Weights of a small transformer language model.
Size: 10 layers, vocabulary 8192, 60.1M parameters.
Architecture: no biases in attention or MLP, capped logits.
Each number is 50 + 12 x the weight over its row's rms, rounded and kept within 0 to 99. Layers, rows and columns count from 0. The size before them is the row's rms in percent of the matrix's.

# layer 6 attention value, 640x640, rms 0.0611, rows 51-105, columns 192-255
109:90 49 44 52 40 39 65 25 44 49 47 50 38 65 43 53 48 56 60 44 52 48 65 75 42 50 83 53 55 43 56 42 43 52 42 54 54 40 32 56 56 43 51 56 57 56 53 57 58 62 49 56 51 59 58 46 67 42 54 38 50 58 34 41
108:74 48 38 44 46 43 57 55 49 54 56 49 55 47 44 46 37 50 36 20 40 60 57 55 55 48 31 57 66 43 49 43 59 59 63 27 54 41 47 55 68 61 42 46 30 59 34 38 40 51 61 56 55 57 56 55 52 39 55 49 55 49 48 56
114:22 58 61 48 43 40 61 65 79 58 35 64 49 46 69 53 32 54 54 34 49 46 29 59 61 24 62 64 56 64 35 36 38 68 50 43 52 63 36 50 41 43 28 63 57 41 57 34 58 59 66 37 30 42 30 53 66 60 80 53 39 33 54 25
112:33 39 52 49 56 52 65 52 58 28 66 45 44 54 39 46 53 78 44 39 47 44 79 34 50 61 56 62 36 46 51 57 48 62 68 59 46 60 36 46 33 60 51 40 33 51 51 51 41 43 57 39 62 45 74 44 43 47 33 19 35 49 43 54
110:44 52 63 39 49 53 49 48 49 66 50 58 66 57 68 57 69 46 29 41 46 60 60 50 40 45 48 58 52 65 51 44 71 64 49 54 51 44 46 62 63 46 65 57 53 36 56 32 49 59 56 66 63 58 41 59 27 39 78 19 37 47 50 32
112:35 54 45 61 59 50 75 40 40 36 62 53 33 70 58 42 78 56 38 53 31 64 40 23 55 27 66 58 57 52 64 61 29 47 51 49 47 46 66 63 52 55 46 44 66 51 45 51 41 73 61 52 52 37 47 88 46 52 60 54 57 48 38 47
110:67 61 35 54 47 55 41 43 57 47 44 43 22 48 41 42 61 63 62 47 40 56 54 45 43 45 45 50 55 41 47 33 54 41 58 54 49 51 28 47 52 65 46 70 50 50 38 48 36 51 52 40 64 54 43 33 48 74 32 46 41 61 34 62
113:71 53 33 50 53 22 60 32 45 74 22 64 54 36 64 54 74 57 34 66 36 57 36 52 54 51 55 57 66 44 40 65 43 40 58 40 42 29 54 63 52 27 51 50 39 47 25 56 45 79 80 71 59 46 59 30 52 59 51 48 55 57 52 69
108:48 43 41 53 43 43 44 51 49 54 58 75 25 55 61 37 60 61 26 37 60 53 52 33 60 62 52 42 49 58 61 60 27 66 38 43 43 65 56 53 67 57 54 39 51 45 57 50 49 36 45 52 51 34 36 41 59 71 40 47 43 40 49 62
109:41 48 54 64 72 70 38 70 62 70 57 36 47 62 59 50 43 62 30 44 50 46 34 33 43 68 73 53 48 65 30 42 63 58 50 75 54 54 46 40 62 46 36 58 54 52 62 39 38 55 53 35 50 65 52 57 31 73 47 63 61 50 60 63
113:61 44 57 54 64 48 41 53 48 59 49 43 56 53 55 46 45 29 50 42 62 80 61 64 66 62 48 35 67 57 52 42 39 52 55 50 48 39 46 46 56 52 20 63 33 46 49 46 44 52 61 36 61 49 23 49 50 53 65 49 40 47 59 38
113:41 58 39 57 65 43 57 64 52 57 52 59 52 54 51 44 41 58 47 37 47 60 53 63 64 46 50 66 45 46 44 63 36 38 38 34 48 43 53 51 41 65 29 53 46 60 43 41 40 52 52 51 58 65 48 49 30 63 31 54 42 41 52 28
109:37 49 51 57 64 43 44 23 39 44 50 49 64 54 35 52 50 56 55 52 43 51 54 44 65 33 59 40 61 56 34 65 46 57 42 52 51 62 32 38 56 43 59 57 45 50 47 34 47 32 45 62 67 50 53 74 56 36 49 41 69 38 41 53
112:67 75 38 42 58 34 55 61 38 44 57 63 65 54 47 64 51 32 69 56 43 48 76 58 58 34 66 40 49 42 75 63 59 43 69 56 36 73 61 52 67 62 41 63 74 51 56 68 39 50 49 56 36 61 61 77 47 58 61 36 54 44 78 47
108:39 50 41 65 37 48 45 59 51 39 47 54 57 51 41 50 59 43 56 51 32 45 56 70 67 53 41 66 38 35 57 28 64 64 50 53 62 51 52 46 57 46 72 50 68 67 58 42 77 64 38 43 55 67 40 56 43 56 47 39 66 49 38 18
112:34 37 38 44 49 62 61 51 49 43 45 47 67 47 49 61 49 55 45 48 51 30 47 45 70 31 57 52 37 56 42 61 32 64 76 54 29 65 60 47 80 49 59 39 62 60 52 65 41 41 42 36 63 55 38 47 37 74 42 42 60 40 52 44
109:56 57 55 39 32 66 52 48 63 46 53 55 59 66 61 43 39 49 56 30 33 45 60 53 33 42 38 59 57 50 61 55 62 46 50 60 58 39 64 45 42 60 51 45 25 68 41 41 34 51 36 67 78 65 46 52 43 53 44 54 26 55 44 22
114:73 42 35 46 50 66 64 42 62 63 42 56 35 56 50 40 39 19 71 35 52 43 51 59 44 40 28 42 43 32 64 55 57 56 55 64 31 72 61 40 48 48 56 46 44 51 63 47 35 33 43 59 49 51 69 64 47 72 65 76 33 50 46 58
111:63 77 49 61 42 54 48 37 48 44 33 32 21 53 47 46 24 51 29 49 44 33 30 32 22 55 72 43 52 51 37 36 53 53 66 29 52 47 46 61 59 35 45 61 65 40 47 55 27 47 68 53 39 52 55 36 59 41 64 49 59 72 44 38
113:73 55 60 48 49 50 57 41 63 53 29 54 59 77 41 44 53 40 49 67 42 70 75 49 26 37 43 53 59 55 44 62 50 46 60 69 46 35 47 60 74 49 63 34 49 49 54 46 57 70 61 50 59 60 59 62 54 68 52 51 41 53 42 52
112:46 52 58 63 49 63 30 48 33 79 50 62 78 34 61 38 60 62 29 63 70 71 45 49 47 28 41 51 57 61 54 34 46 41 69 58 58 47 58 60 75 51 45 70 43 53 32 64 49 46 49 59 70 58 47 55 51 54 36 47 45 62 59 71
110:28 53 66 64 35 42 47 49 50 43 44 48 63 48 54 66 52 59 55 64 55 38 66 66 55 55 63 58 43 52 31 59 28 53 62 52 47 60 34 43 44 48 33 41 29 34 63 49 39 32 43 45 41 44 44 35 43 64 67 66 57 61 49 43
110:43 55 51 55 40 48 52 60 47 35 61 58 46 56 41 46 52 29 55 42 50 56 38 45 33 54 43 44 53 51 51 61 60 60 50 48 38 41 28 69 55 66 59 51 79 36 60 55 64 55 63 37 53 43 55 60 38 54 29 53 50 61 37 42
109:60 47 58 54 31 62 61 47 46 54 42 47 50 40 56 68 38 42 51 53 28 65 30 50 77 57 46 45 51 53 44 53 50 57 46 64 36 54 37 30 57 45 42 40 54 54 58 67 53 44 36 37 61 45 63 42 33 65 45 34 32 57 56 49
111:45 67 65 62 56 47 55 62 25 49 56 20 64 45 55 77 43 50 33 55 42 39 40 57 42 52 52 40 28 39 62 59 64 49 66 35 60 30 46 45 29 26 52 53 47 50 65 52 49 50 44 60 45 46 53 59 50 55 73 52 46 55 58 57
110:76 55 55 54 35 55 44 57 62 43 56 56 44 62 56 41 50 30 43 58 57 61 59 59 26 55 36 73 37 57 32 78 46 42 72 33 48 61 56 71 42 55 62 48 52 48 81 38 48 50 49 31 57 44 35 52 48 56 51 50 48 60 48 65
108:48 59 34 34 63 53 58 57 59 37 47 56 47 51 47 44 58 36 46 48 56 39 58 56 46 54 61 37 66 57 44 30 22 57 45 53 54 23 47 56 55 61 69 55 39 29 34 47 36 63 66 47 53 34 68 32 29 35 45 40 58 41 48 61
106:34 32 28 40 66 29 35 58 65 48 46 43 30 51 53 28 57 48 53 64 74 53 55 56 49 54 38 45 40 44 23 33 48 48 41 52 25 58 39 44 55 34 33 40 33 60 60 13 57 70 64 49 73 60 71 56 40 49 51 47 38 38 73 43
113:62 50 60 48 43 70 58 64 54 61 57 49 68 45 51 59 60 61 57 54 71 73 48 45 53 34 55 47 57 44 49 42 54 35 49 53 45 50 71 60 57 36 46 51 30 32 71 65 29 70 30 49 61 45 51 53 68 49 64 38 33 74 56 64
112:46 28 57 40 36 38 57 45 36 57 50 55 49 42 41 56 64 50 61 33 49 51 55 60 42 43 71 25 64 43 47 53 50 43 45 41 45 39 68 52 60 43 51 56 79 59 54 42 48 52 41 64 50 56 50 40 57 40 47 54 22 68 30 63
112:56 66 49 69 51 56 68 41 62 50 47 43 35 48 60 36 59 46 52 32 34 42 45 46 62 48 41 28 40 42 38 58 58 32 50 62 51 71 56 28 73 51 35 21 57 48 44 66 50 54 48 24 51 50 35 41 70 72 46 46 51 48 51 50
105:47 37 53 41 40 36 32 37 34 40 21 31 76 40 37 51 51 55 54 47 45 49 66 46 59 43 52 46 59 46 26 32 34 56 54 19 38 17 34 53 40 36 41 38 45 51 42 59 47 50 44 71 40 51 46 45 56 46 49 52 49 51 49 50
109:45 46 65 58 42 62 37 70 62 47 64 55 24 51 36 72 46 61 50 43 40 64 46 46 47 47 45 44 76 58 58 38 63 18 58 45 52 44 85 44 35 52 48 61 77 24 36 58 60 85 53 58 60 36 46 40 73 57 52 27 60 41 47 32
110:63 42 45 50 46 37 47 47 67 90 46 55 44 58 52 55 60 33 30 54 61 56 50 59 47 75 60 73 56 58 69 64 50 51 59 58 37 29 46 45 53 50 67 45 50 61 15 50 45 44 32 39 47 32 68 49 55 45 51 63 53 48 49 66
110:48 69 44 65 48 64 45 68 49 42 58 59 68 63 51 48 67 41 57 56 52 53 43 35 42 34 41 46 52 54 41 58 40 52 42 50 47 48 38 61 68 13 31 32 35 47 75 67 37 38 66 59 45 42 47 36 54 53 44 44 66 53 53 47
107:43 46 73 49 41 46 59 24 47 46 54 37 49 58 38 43 44 72 56 44 66 43 65 46 52 46 51 45 27 26 13 37 46 32 57 45 52 43 49 40 39 38 47 45 60 50 59 41 44 63 58 51 51 44 43 72 41 26 42 57 45 73 63 30
109:60 50 45 39 69 61 63 40 66 68 61 40 40 52 59 44 64 67 21 47 43 45 64 44 47 38 54 50 52 49 36 42 56 30 57 69 54 17 71 58 66 44 64 62 52 36 67 52 41 54 20 58 58 58 45 40 65 35 69 63 62 55 39 52
112:17 49 61 71 47 53 34 38 48 59 70 50 29 63 49 48 71 44 31 72 49 40 56 52 44 57 69 42 55 49 57 65 51 30 52 56 34 56 46 50 61 57 51 39 65 62 51 68 54 31 31 49 46 13 50 36 49 55 65 52 60 61 35 27
112:57 36 51 68 39 40 51 59 51 59 47 65 39 32 48 56 39 56 45 50 47 34 45 59 38 43 50 55 57 66 53 48 55 56 25 69 28 49 42 57 56 42 41 56 66 59 62 39 56 70 34 73 48 47 45 40 71 46 28 78 49 65 66 55
111:29 61 68 45 30 42 39 55 44 41 50 63 49 47 37 63 51 64 48 59 43 59 33 41 50 85 32 65 33 40 71 50 66 37 45 63 46 46 69 31 48 33 39 27 24 44 62 51 33 61 58 40 47 50 47 45 55 61 63 63 51 38 43 47
110:58 48 52 57 51 55 53 67 53 49 61 29 71 38 51 59 47 42 52 37 60 51 48 18 61 45 40 45 46 65 55 47 29 42 59 54 56 73 44 54 51 53 50 59 56 47 60 68 61 48 41 48 46 56 62 70 53 57 37 70 56 60 39 55
110:40 51 58 56 51 49 38 75 19 69 49 59 58 56 60 61 28 66 45 75 37 50 64 56 42 45 53 72 41 68 60 54 69 65 65 45 66 47 40 59 46 75 32 53 58 68 61 54 66 44 54 47 53 61 44 42 50 35 53 45 53 43 52 49
109:47 38 33 51 39 56 32 53 37 58 61 51 55 48 72 57 59 44 63 44 44 50 48 40 43 49 50 45 66 60 46 72 48 43 47 68 56 50 68 48 57 47 82 47 48 53 67 50 58 54 57 64 30 40 40 43 47 41 59 45 53 13 68 33
116:43 55 67 44 49 52 56 27 45 58 41 44 38 46 32 66 40 36 52 33 54 41 69 60 53 40 44 60 58 56 51 61 40 42 46 46 35 47 33 57 24 65 62 59 41 58 64 58 50 64 65 37 46 57 55 30 43 29 60 71 36 55 52 50
110:33 41 50 64 60 70 50 32 62 45 61 73 49 52 39 47 40 37 44 64 65 58 52 54 25 31 35 53 59 68 50 40 70 47 42 43 45 55 55 48 59 53 53 28 54 47 39 55 60 49 80 48 46 72 25 47 44 56 45 54 57 45 46 49
106:71 53 76 61 47 34 48 61 62 39 35 58 52 55 42 46 62 42 69 41 68 40 66 39 55 62 36 39 50 45 63 61 58 32 52 38 43 55 37 42 33 32 51 57 60 33 46 50 59 51 56 64 43 62 40 39 46 34 35 49 68 58 41 62
110:75 42 63 40 57 42 46 59 51 16 34 50 40 49 46 64 26 44 56 23 41 41 48 59 54 65 74 67 52 56 39 44 36 58 43 59 38 44 34 71 62 53 49 34 33 48 42 41 59 37 51 58 67 31 37 55 44 58 50 44 44 42 57 57
111:39 64 40 40 40 41 49 37 38 35 43 46 48 71 60 36 62 32 39 53 41 43 60 54 57 64 87 52 61 52 52 27 40 57 31 72 49 62 47 53 67 58 73 62 53 77 55 62 72 31 46 64 80 63 50 73 36 43 36 66 57 57 47 51
107:37 54 49 69 51 45 42 42 59 41 43 50 50 69 39 48 54 76 49 29 64 33 43 51 50 62 51 32 51 57 82 56 62 65 37 26 52 64 63 68 61 58 49 78 39 64 43 53 35 43 60 18 57 47 40 46 56 29 80 42 64 62 63 70
112:71 57 48 65 61 52 65 71 46 53 38 36 73 60 34 52 66 47 58 51 52 43 32 34 38 68 71 68 58 56 42 50 76 53 36 42 66 44 43 46 41 39 48 42 60 57 50 51 54 31 50 46 48 28 34 65 36 78 40 73 52 40 33 43
108:56 53 47 48 41 51 64 43 55 61 61 56 50 46 47 52 72 46 38 59 38 36 51 51 49 39 77 58 51 46 50 61 63 47 53 60 51 37 21 51 64 32 36 32 48 36 48 56 47 34 41 27 63 39 31 50 68 50 35 40 51 54 59 58
112:60 51 47 61 33 41 40 45 32 40 30 50 56 46 25 46 25 57 47 35 26 51 52 33 42 37 58 70 63 54 47 39 57 37 57 65 44 56 70 45 59 60 44 62 55 50 52 77 43 34 54 49 51 52 40 62 50 43 49 47 48 50 53 21
111:57 53 50 57 39 56 68 59 36 61 66 59 41 22 58 53 38 32 54 46 54 39 57 49 50 33 40 66 49 40 49 47 72 62 49 35 32 44 50 52 65 27 61 30 60 68 66 39 52 50 44 50 52 41 53 52 61 53 53 67 41 33 39 50
114:28 64 75 49 52 55 39 44 45 53 60 58 59 52 67 39 65 49 62 71 66 45 65 21 52 61 50 62 38 51 60 63 37 49 58 39 60 47 70 55 32 46 48 38 58 73 84 43 53 62 37 48 65 44 41 32 56 72 55 58 59 44 51 33
112:43 26 51 73 68 55 49 46 58 65 41 57 57 50 47 38 59 61 59 53 31 45 46 45 48 55 34 42 42 38 69 51 39 45 17 46 40 60 43 57 35 55 58 58 54 40 69 56 68 49 51 29 45 55 34 44 26 45 57 39 34 56 57 76
# layer 6 attention output (transposed), 640x640, rms 0.0528, rows 51-104, columns 192-255
104:52 47 60 56 66 55 39 84 56 53 52 51 41 43 46 41 51 49 50 38 60 50 40 42 44 50 40 57 44 55 49 60 40 44 45 37 58 50 46 64 49 56 59 62 60 54 46 28 55 44 63 59 37 33 72 28 40 56 40 55 52 50 69 50
107:40 50 71 44 68 66 36 45 49 39 55 51 53 67 61 52 72 49 51 64 51 34 60 65 49 51 75 37 49 57 45 53 41 63 44 54 51 73 31 63 33 56 74 29 49 44 51 63 48 53 56 45 50 57 43 55 62 35 31 55 37 61 48 63
112:43 54 51 58 32 55 58 39 39 73 63 27 61 64 30 51 57 34 60 43 25 44 71 40 62 54 32 72 45 54 40 62 49 52 36 45 60 53 50 63 39 56 33 47 66 52 42 71 47 56 17 64 51 48 68 53 26 58 58 48 55 69 35 69
112:44 45 62 70 66 47 36 49 48 49 73 42 54 40 48 60 49 34 54 65 74 53 31 34 56 57 63 45 32 66 65 56 58 43 45 41 51 52 70 41 43 55 59 33 57 49 51 51 37 46 59 44 64 60 46 46 21 53 44 64 67 49 48 53
110:46 45 77 37 70 53 49 36 35 53 51 51 46 42 50 17 25 73 52 46 54 66 60 42 43 44 49 41 55 52 55 57 38 39 25 56 44 49 46 59 48 44 52 54 53 33 45 62 46 55 56 31 50 54 71 46 44 74 42 56 53 49 50 72
110:42 50 56 44 75 40 48 41 46 50 53 65 62 33 76 39 33 75 56 47 65 37 51 59 34 44 62 48 55 38 53 36 50 42 47 72 51 45 45 38 52 63 50 81 47 51 34 49 58 46 46 37 41 37 59 44 48 27 28 58 39 51 48 54
110:37 64 66 37 46 57 46 48 49 30 44 62 56 63 42 50 43 46 45 52 73 51 57 24 57 47 56 39 38 57 68 61 61 59 60 40 51 29 23 41 45 61 61 50 55 59 54 36 46 41 63 74 41 58 44 61 37 63 64 61 64 37 68 39
111:58 68 57 55 60 52 50 65 60 37 52 21 53 49 58 41 56 49 46 47 56 59 34 49 47 48 30 74 29 40 47 32 37 44 33 76 54 44 43 48 54 50 51 59 57 50 50 37 50 46 44 69 29 57 39 68 44 45 34 45 70 59 53 67
108:45 19 31 47 75 52 67 29 46 53 44 42 52 47 37 52 37 47 61 62 72 49 26 52 63 48 57 46 63 60 51 52 43 63 54 48 52 39 61 33 55 27 43 49 52 50 21 48 36 62 44 44 48 47 56 43 54 26 59 62 44 45 52 36
109:51 38 33 37 44 62 64 44 41 41 47 59 38 48 65 44 63 33 48 39 45 37 75 51 53 59 41 59 41 39 48 32 41 59 43 47 59 56 48 47 55 49 51 31 40 42 42 70 56 37 58 74 51 56 49 48 62 35 56 46 36 40 67 39
111:53 48 64 41 35 40 49 55 50 46 51 56 57 33 41 55 35 59 36 53 36 53 56 40 32 74 62 73 18 53 39 46 33 49 42 51 57 54 51 60 46 49 36 49 44 27 45 48 57 51 49 41 62 36 41 45 24 52 62 69 36 45 57 57
111:54 44 44 41 43 58 35 28 48 48 48 62 61 58 59 54 54 26 64 51 63 49 61 34 37 56 68 23 54 72 51 48 53 59 54 49 62 46 47 58 57 42 46 39 46 36 66 32 44 50 54 50 35 42 51 56 54 62 27 35 44 61 58 76
109:72 32 63 46 46 45 30 85 39 56 40 45 55 51 59 47 18 41 62 49 62 58 45 74 37 80 61 59 34 76 43 67 51 51 56 32 48 52 42 70 36 64 39 57 42 63 40 49 51 60 43 29 52 53 45 50 74 44 57 58 38 32 53 31
111:39 55 55 63 51 70 46 59 49 55 59 45 40 43 44 85 54 60 21 42 49 53 51 52 41 67 50 62 32 43 27 35 57 56 38 42 81 46 50 53 50 38 50 52 54 43 45 44 41 55 70 59 46 47 43 38 40 48 42 68 35 68 53 42
109:46 64 52 58 48 43 84 60 58 67 37 30 61 38 52 68 50 41 38 64 54 26 47 64 54 45 64 34 51 56 45 47 52 70 60 63 65 50 52 35 55 55 54 61 55 47 55 47 24 28 59 42 38 47 66 64 65 53 48 51 46 55 70 32
111:58 43 51 45 74 42 43 42 72 60 37 47 46 66 54 47 63 28 53 56 46 58 51 31 53 55 60 70 53 41 35 43 55 37 30 57 42 33 48 58 57 52 32 53 52 45 57 41 64 58 59 59 45 35 51 38 61 53 38 39 55 44 66 60
109:50 52 63 70 72 34 56 53 61 56 52 58 54 47 58 58 69 82 42 39 49 41 44 60 54 63 45 62 50 57 45 60 62 47 61 52 43 50 70 30 45 37 40 74 66 35 29 53 67 66 68 36 60 44 60 55 61 52 69 42 64 60 54 57
114:56 76 43 31 50 48 75 42 37 52 49 43 41 38 67 39 64 69 20 43 60 54 50 42 45 55 59 37 48 65 64 32 65 36 50 49 44 30 29 28 58 56 26 62 25 49 41 44 53 28 48 63 43 46 24 32 61 45 45 45 57 45 62 49
111:28 35 54 58 42 48 58 56 47 64 49 69 33 64 60 50 46 35 59 89 60 28 54 55 64 64 47 38 41 60 42 53 34 43 60 54 53 43 47 44 42 54 58 42 41 75 57 54 66 22 32 53 57 57 49 31 44 60 38 41 24 52 34 58
110:44 39 70 64 49 40 51 69 51 38 60 34 40 52 33 27 39 58 59 32 56 42 66 42 57 46 65 39 50 43 48 73 48 50 71 61 48 61 63 42 48 31 36 61 48 48 50 46 74 46 52 61 48 29 48 30 36 39 56 53 28 28 49 53
111:62 51 61 38 66 52 41 38 37 55 49 48 35 50 22 67 32 39 44 39 73 48 56 49 56 49 61 69 29 66 30 42 55 42 34 50 52 57 41 36 25 68 52 40 43 75 58 42 29 43 41 18 41 40 43 46 39 69 46 58 54 51 42 38
108:53 50 38 48 65 31 52 37 60 71 55 46 32 44 55 35 49 43 45 52 46 46 49 64 47 62 47 62 42 46 78 29 60 59 38 60 42 68 73 56 49 40 35 70 58 44 24 57 57 45 28 47 63 53 36 30 43 42 43 54 60 31 51 60
110:72 52 66 46 45 50 52 47 58 52 69 56 58 62 46 36 43 64 44 47 53 55 48 57 30 59 63 68 27 56 30 44 74 48 40 49 52 41 60 44 47 76 55 47 47 52 18 37 59 41 36 36 54 45 33 29 51 72 53 66 59 33 43 47
108:59 32 42 38 67 55 63 38 54 56 63 42 40 59 45 29 64 60 49 40 62 52 52 40 29 67 47 55 51 70 47 64 50 51 53 46 36 76 46 57 46 47 63 71 82 61 44 31 50 39 61 84 62 60 42 42 48 34 58 38 63 48 43 57
111:42 51 45 48 22 52 21 44 53 60 28 63 42 67 63 59 45 53 67 40 50 73 45 50 72 35 38 60 52 61 51 35 46 65 35 57 34 39 51 34 64 38 55 39 62 51 30 43 51 52 71 48 38 53 63 77 47 10 58 57 38 45 59 58
110:41 46 31 50 45 21 67 49 56 57 41 29 38 62 68 47 49 48 48 50 40 48 49 48 41 59 47 20 61 44 54 42 29 56 40 53 26 33 45 36 41 58 32 34 57 56 53 56 63 53 50 43 54 42 60 36 34 37 33 75 64 28 48 48
109:43 49 60 48 55 55 40 49 18 69 61 49 40 51 58 54 50 47 37 63 12 65 49 39 63 29 49 69 31 38 59 48 58 46 59 45 59 53 37 53 51 45 56 53 49 33 61 58 55 49 38 54 51 50 48 49 52 49 66 52 33 60 61 38
105:67 55 72 40 35 61 44 37 55 25 30 67 42 68 34 56 39 30 44 41 36 34 40 69 29 48 70 66 53 48 52 49 56 41 77 48 44 36 54 48 50 57 67 30 55 25 51 65 42 62 41 55 44 50 53 43 63 57 32 36 39 56 31 34
112:54 49 75 46 61 51 56 45 44 43 52 56 39 28 51 62 63 71 61 44 39 31 43 46 42 52 50 72 33 64 57 46 59 69 59 47 47 56 51 47 51 54 49 56 54 51 53 63 45 33 60 47 61 41 50 55 51 47 50 63 47 14 46 40
110:47 43 46 37 55 47 40 73 45 37 49 40 64 62 60 82 37 54 52 64 64 42 55 33 59 53 45 57 46 53 27 54 36 53 44 49 47 57 47 70 42 62 66 62 53 52 45 69 39 20 45 51 76 77 44 51 43 62 40 36 45 50 65 62
112:49 48 52 36 50 38 40 39 45 48 51 64 52 37 43 39 43 74 34 26 55 44 54 46 26 44 49 66 56 37 43 63 53 59 71 45 46 37 33 51 45 74 58 55 60 57 60 44 50 48 71 59 44 43 63 63 32 60 34 34 38 37 43 33
104:61 60 49 56 42 68 29 48 64 37 39 46 36 54 38 45 49 63 61 56 69 71 59 69 65 53 34 58 50 59 48 38 57 31 34 36 69 58 41 36 29 50 46 67 43 43 63 49 54 55 56 50 54 46 57 39 42 65 38 61 56 39 27 51
110:40 56 38 57 54 56 64 44 22 41 53 49 38 43 72 71 51 43 40 49 64 38 45 60 48 42 44 59 39 50 51 42 42 47 56 60 56 52 51 45 32 70 63 60 32 45 38 48 71 64 38 45 53 61 36 43 48 48 76 59 48 66 54 54
111:53 60 54 47 36 37 45 69 32 41 29 54 42 59 60 45 45 65 52 50 44 60 64 71 40 48 36 55 55 61 47 59 57 48 39 44 36 42 48 81 67 56 52 46 46 49 29 55 46 49 66 38 61 55 42 29 44 61 46 48 61 56 56 30
110:43 45 41 40 58 53 47 19 84 66 49 42 38 40 41 53 43 64 57 34 43 61 58 38 25 73 61 49 41 54 43 43 48 34 40 49 64 43 40 40 57 60 45 65 74 55 54 47 55 64 44 57 43 65 34 61 66 53 44 63 05 38 41 57
107:39 33 44 65 30 67 45 60 59 28 58 56 39 45 66 41 52 31 29 39 43 46 54 66 71 63 47 66 49 63 42 35 55 54 37 46 57 50 88 61 65 31 56 46 45 38 47 62 72 42 56 58 55 58 49 56 76 50 60 78 55 32 21 78
107:56 49 74 49 40 38 46 38 49 19 55 79 46 62 60 30 39 61 48 51 46 26 39 53 61 45 38 48 44 56 45 48 42 57 46 54 45 42 51 23 51 52 53 60 47 48 41 50 51 63 42 28 51 63 61 49 31 50 39 45 46 46 45 64
112:48 54 52 44 43 49 49 67 55 48 50 71 61 24 43 48 33 70 48 43 49 43 51 22 47 52 55 69 40 57 59 62 29 53 31 40 54 47 51 48 51 52 51 56 50 37 64 31 53 54 47 45 58 56 58 55 53 47 65 54 43 51 51 67
111:41 53 42 62 43 36 48 43 33 60 58 54 48 68 27 38 62 42 42 49 65 52 60 48 35 46 37 48 50 42 39 70 52 50 73 49 41 57 46 59 49 63 58 46 59 39 37 46 61 66 58 30 74 48 40 73 41 58 43 44 55 40 52 47
109:44 47 58 49 93 36 56 58 60 30 65 23 56 50 70 32 71 54 49 45 77 47 47 45 35 51 69 45 57 48 70 52 30 56 57 46 52 66 46 57 44 38 61 68 96 61 47 33 68 48 55 61 64 35 43 55 51 45 59 22 49 63 40 60
110:52 40 52 37 45 57 65 40 50 39 55 48 38 34 43 47 37 45 39 67 51 81 49 47 30 58 42 61 51 35 47 59 55 56 37 52 27 55 56 50 53 44 62 23 63 41 48 49 51 64 70 19 36 56 57 17 41 53 63 26 35 38 57 49
109:63 41 40 61 46 49 62 54 76 31 44 37 42 63 48 77 79 49 61 21 51 52 43 30 49 43 34 38 64 40 47 38 64 69 42 68 63 49 34 64 46 43 56 61 53 42 51 38 30 49 35 60 55 49 53 55 44 23 28 55 48 42 52 48
108:37 49 67 54 76 47 55 63 58 38 34 54 39 36 58 52 40 36 52 69 72 47 43 60 56 44 53 55 31 57 29 42 44 31 40 52 47 59 43 63 56 54 43 76 77 60 42 67 51 52 44 52 57 51 46 53 53 49 47 80 55 68 31 40
113:69 28 45 59 42 47 61 50 71 22 44 75 64 54 77 64 33 57 56 42 72 63 32 57 52 43 26 50 35 50 67 45 72 47 83 56 52 44 35 61 54 52 56 35 50 50 48 52 62 42 59 24 43 49 40 75 47 70 22 50 53 39 59 50
109:58 57 38 52 48 38 47 48 42 36 29 43 55 41 59 66 30 46 57 49 79 67 65 42 40 57 61 53 52 53 47 51 68 40 66 49 48 40 49 51 60 56 40 58 45 58 49 36 50 46 39 47 33 57 53 41 52 45 64 44 53 46 35 46
108:56 43 54 54 46 63 37 59 42 52 59 40 46 49 66 72 57 65 36 71 52 32 45 47 45 43 47 74 35 44 32 30 69 52 43 44 47 28 57 76 60 56 53 39 60 48 43 61 42 38 50 62 66 58 55 56 22 58 54 29 20 58 42 73
109:33 54 37 62 49 60 35 63 70 48 61 38 45 47 50 46 51 48 75 69 56 31 49 69 54 49 64 45 62 54 37 36 44 60 78 43 43 51 61 38 55 55 41 42 58 49 82 60 59 68 52 67 49 68 61 37 73 42 46 34 51 61 47 63
111:68 49 59 55 45 46 36 37 51 53 44 45 34 66 54 54 48 35 54 48 23 55 42 62 53 47 39 81 54 46 50 62 48 48 69 59 62 35 28 65 47 33 58 59 69 24 44 52 31 51 65 45 38 36 59 48 51 36 44 35 50 39 55 69
108:47 36 51 44 62 49 39 40 44 47 27 80 48 56 74 65 24 76 60 78 43 73 62 58 35 56 47 37 59 35 35 56 48 30 47 50 42 41 45 52 54 25 46 26 47 79 58 59 51 71 60 53 68 59 60 48 43 48 40 74 50 51 39 50
110:47 43 51 50 60 42 55 35 62 58 58 64 47 45 69 50 66 45 48 49 59 51 72 51 53 33 41 50 50 51 46 51 28 71 56 47 46 51 61 58 61 58 67 32 42 52 33 34 55 42 47 47 38 50 53 43 53 37 49 45 56 69 49 49
109:46 45 37 64 70 75 42 67 38 50 61 40 63 55 39 47 40 54 65 43 56 61 53 46 71 56 24 32 23 46 53 42 33 64 55 52 84 64 72 55 36 38 43 79 57 17 57 51 18 54 52 59 57 45 58 53 36 49 69 52 51 32 35 43
111:42 56 64 50 33 43 55 41 55 58 58 66 34 65 52 68 49 49 61 52 73 38 41 77 57 56 60 23 31 56 58 45 61 45 32 43 59 56 39 55 56 29 43 46 42 67 54 53 28 43 45 60 38 66 59 54 50 53 59 70 58 58 41 41
110:49 52 50 46 54 64 65 47 49 42 41 57 51 35 42 57 43 47 37 62 72 64 36 64 58 62 43 52 37 51 35 44 45 51 64 63 65 57 48 49 42 52 37 36 56 45 43 60 73 61 46 36 51 52 66 40 60 50 26 59 52 52 57 70
114:50 66 58 39 56 57 73 53 60 40 62 50 51 52 40 29 32 29 53 62 41 43 46 88 49 49 53 64 59 41 46 42 50 65 35 42 53 44 39 50 43 70 55 62 60 36 22 50 64 45 21 44 36 65 45 44 39 51 53 38 40 46 58 32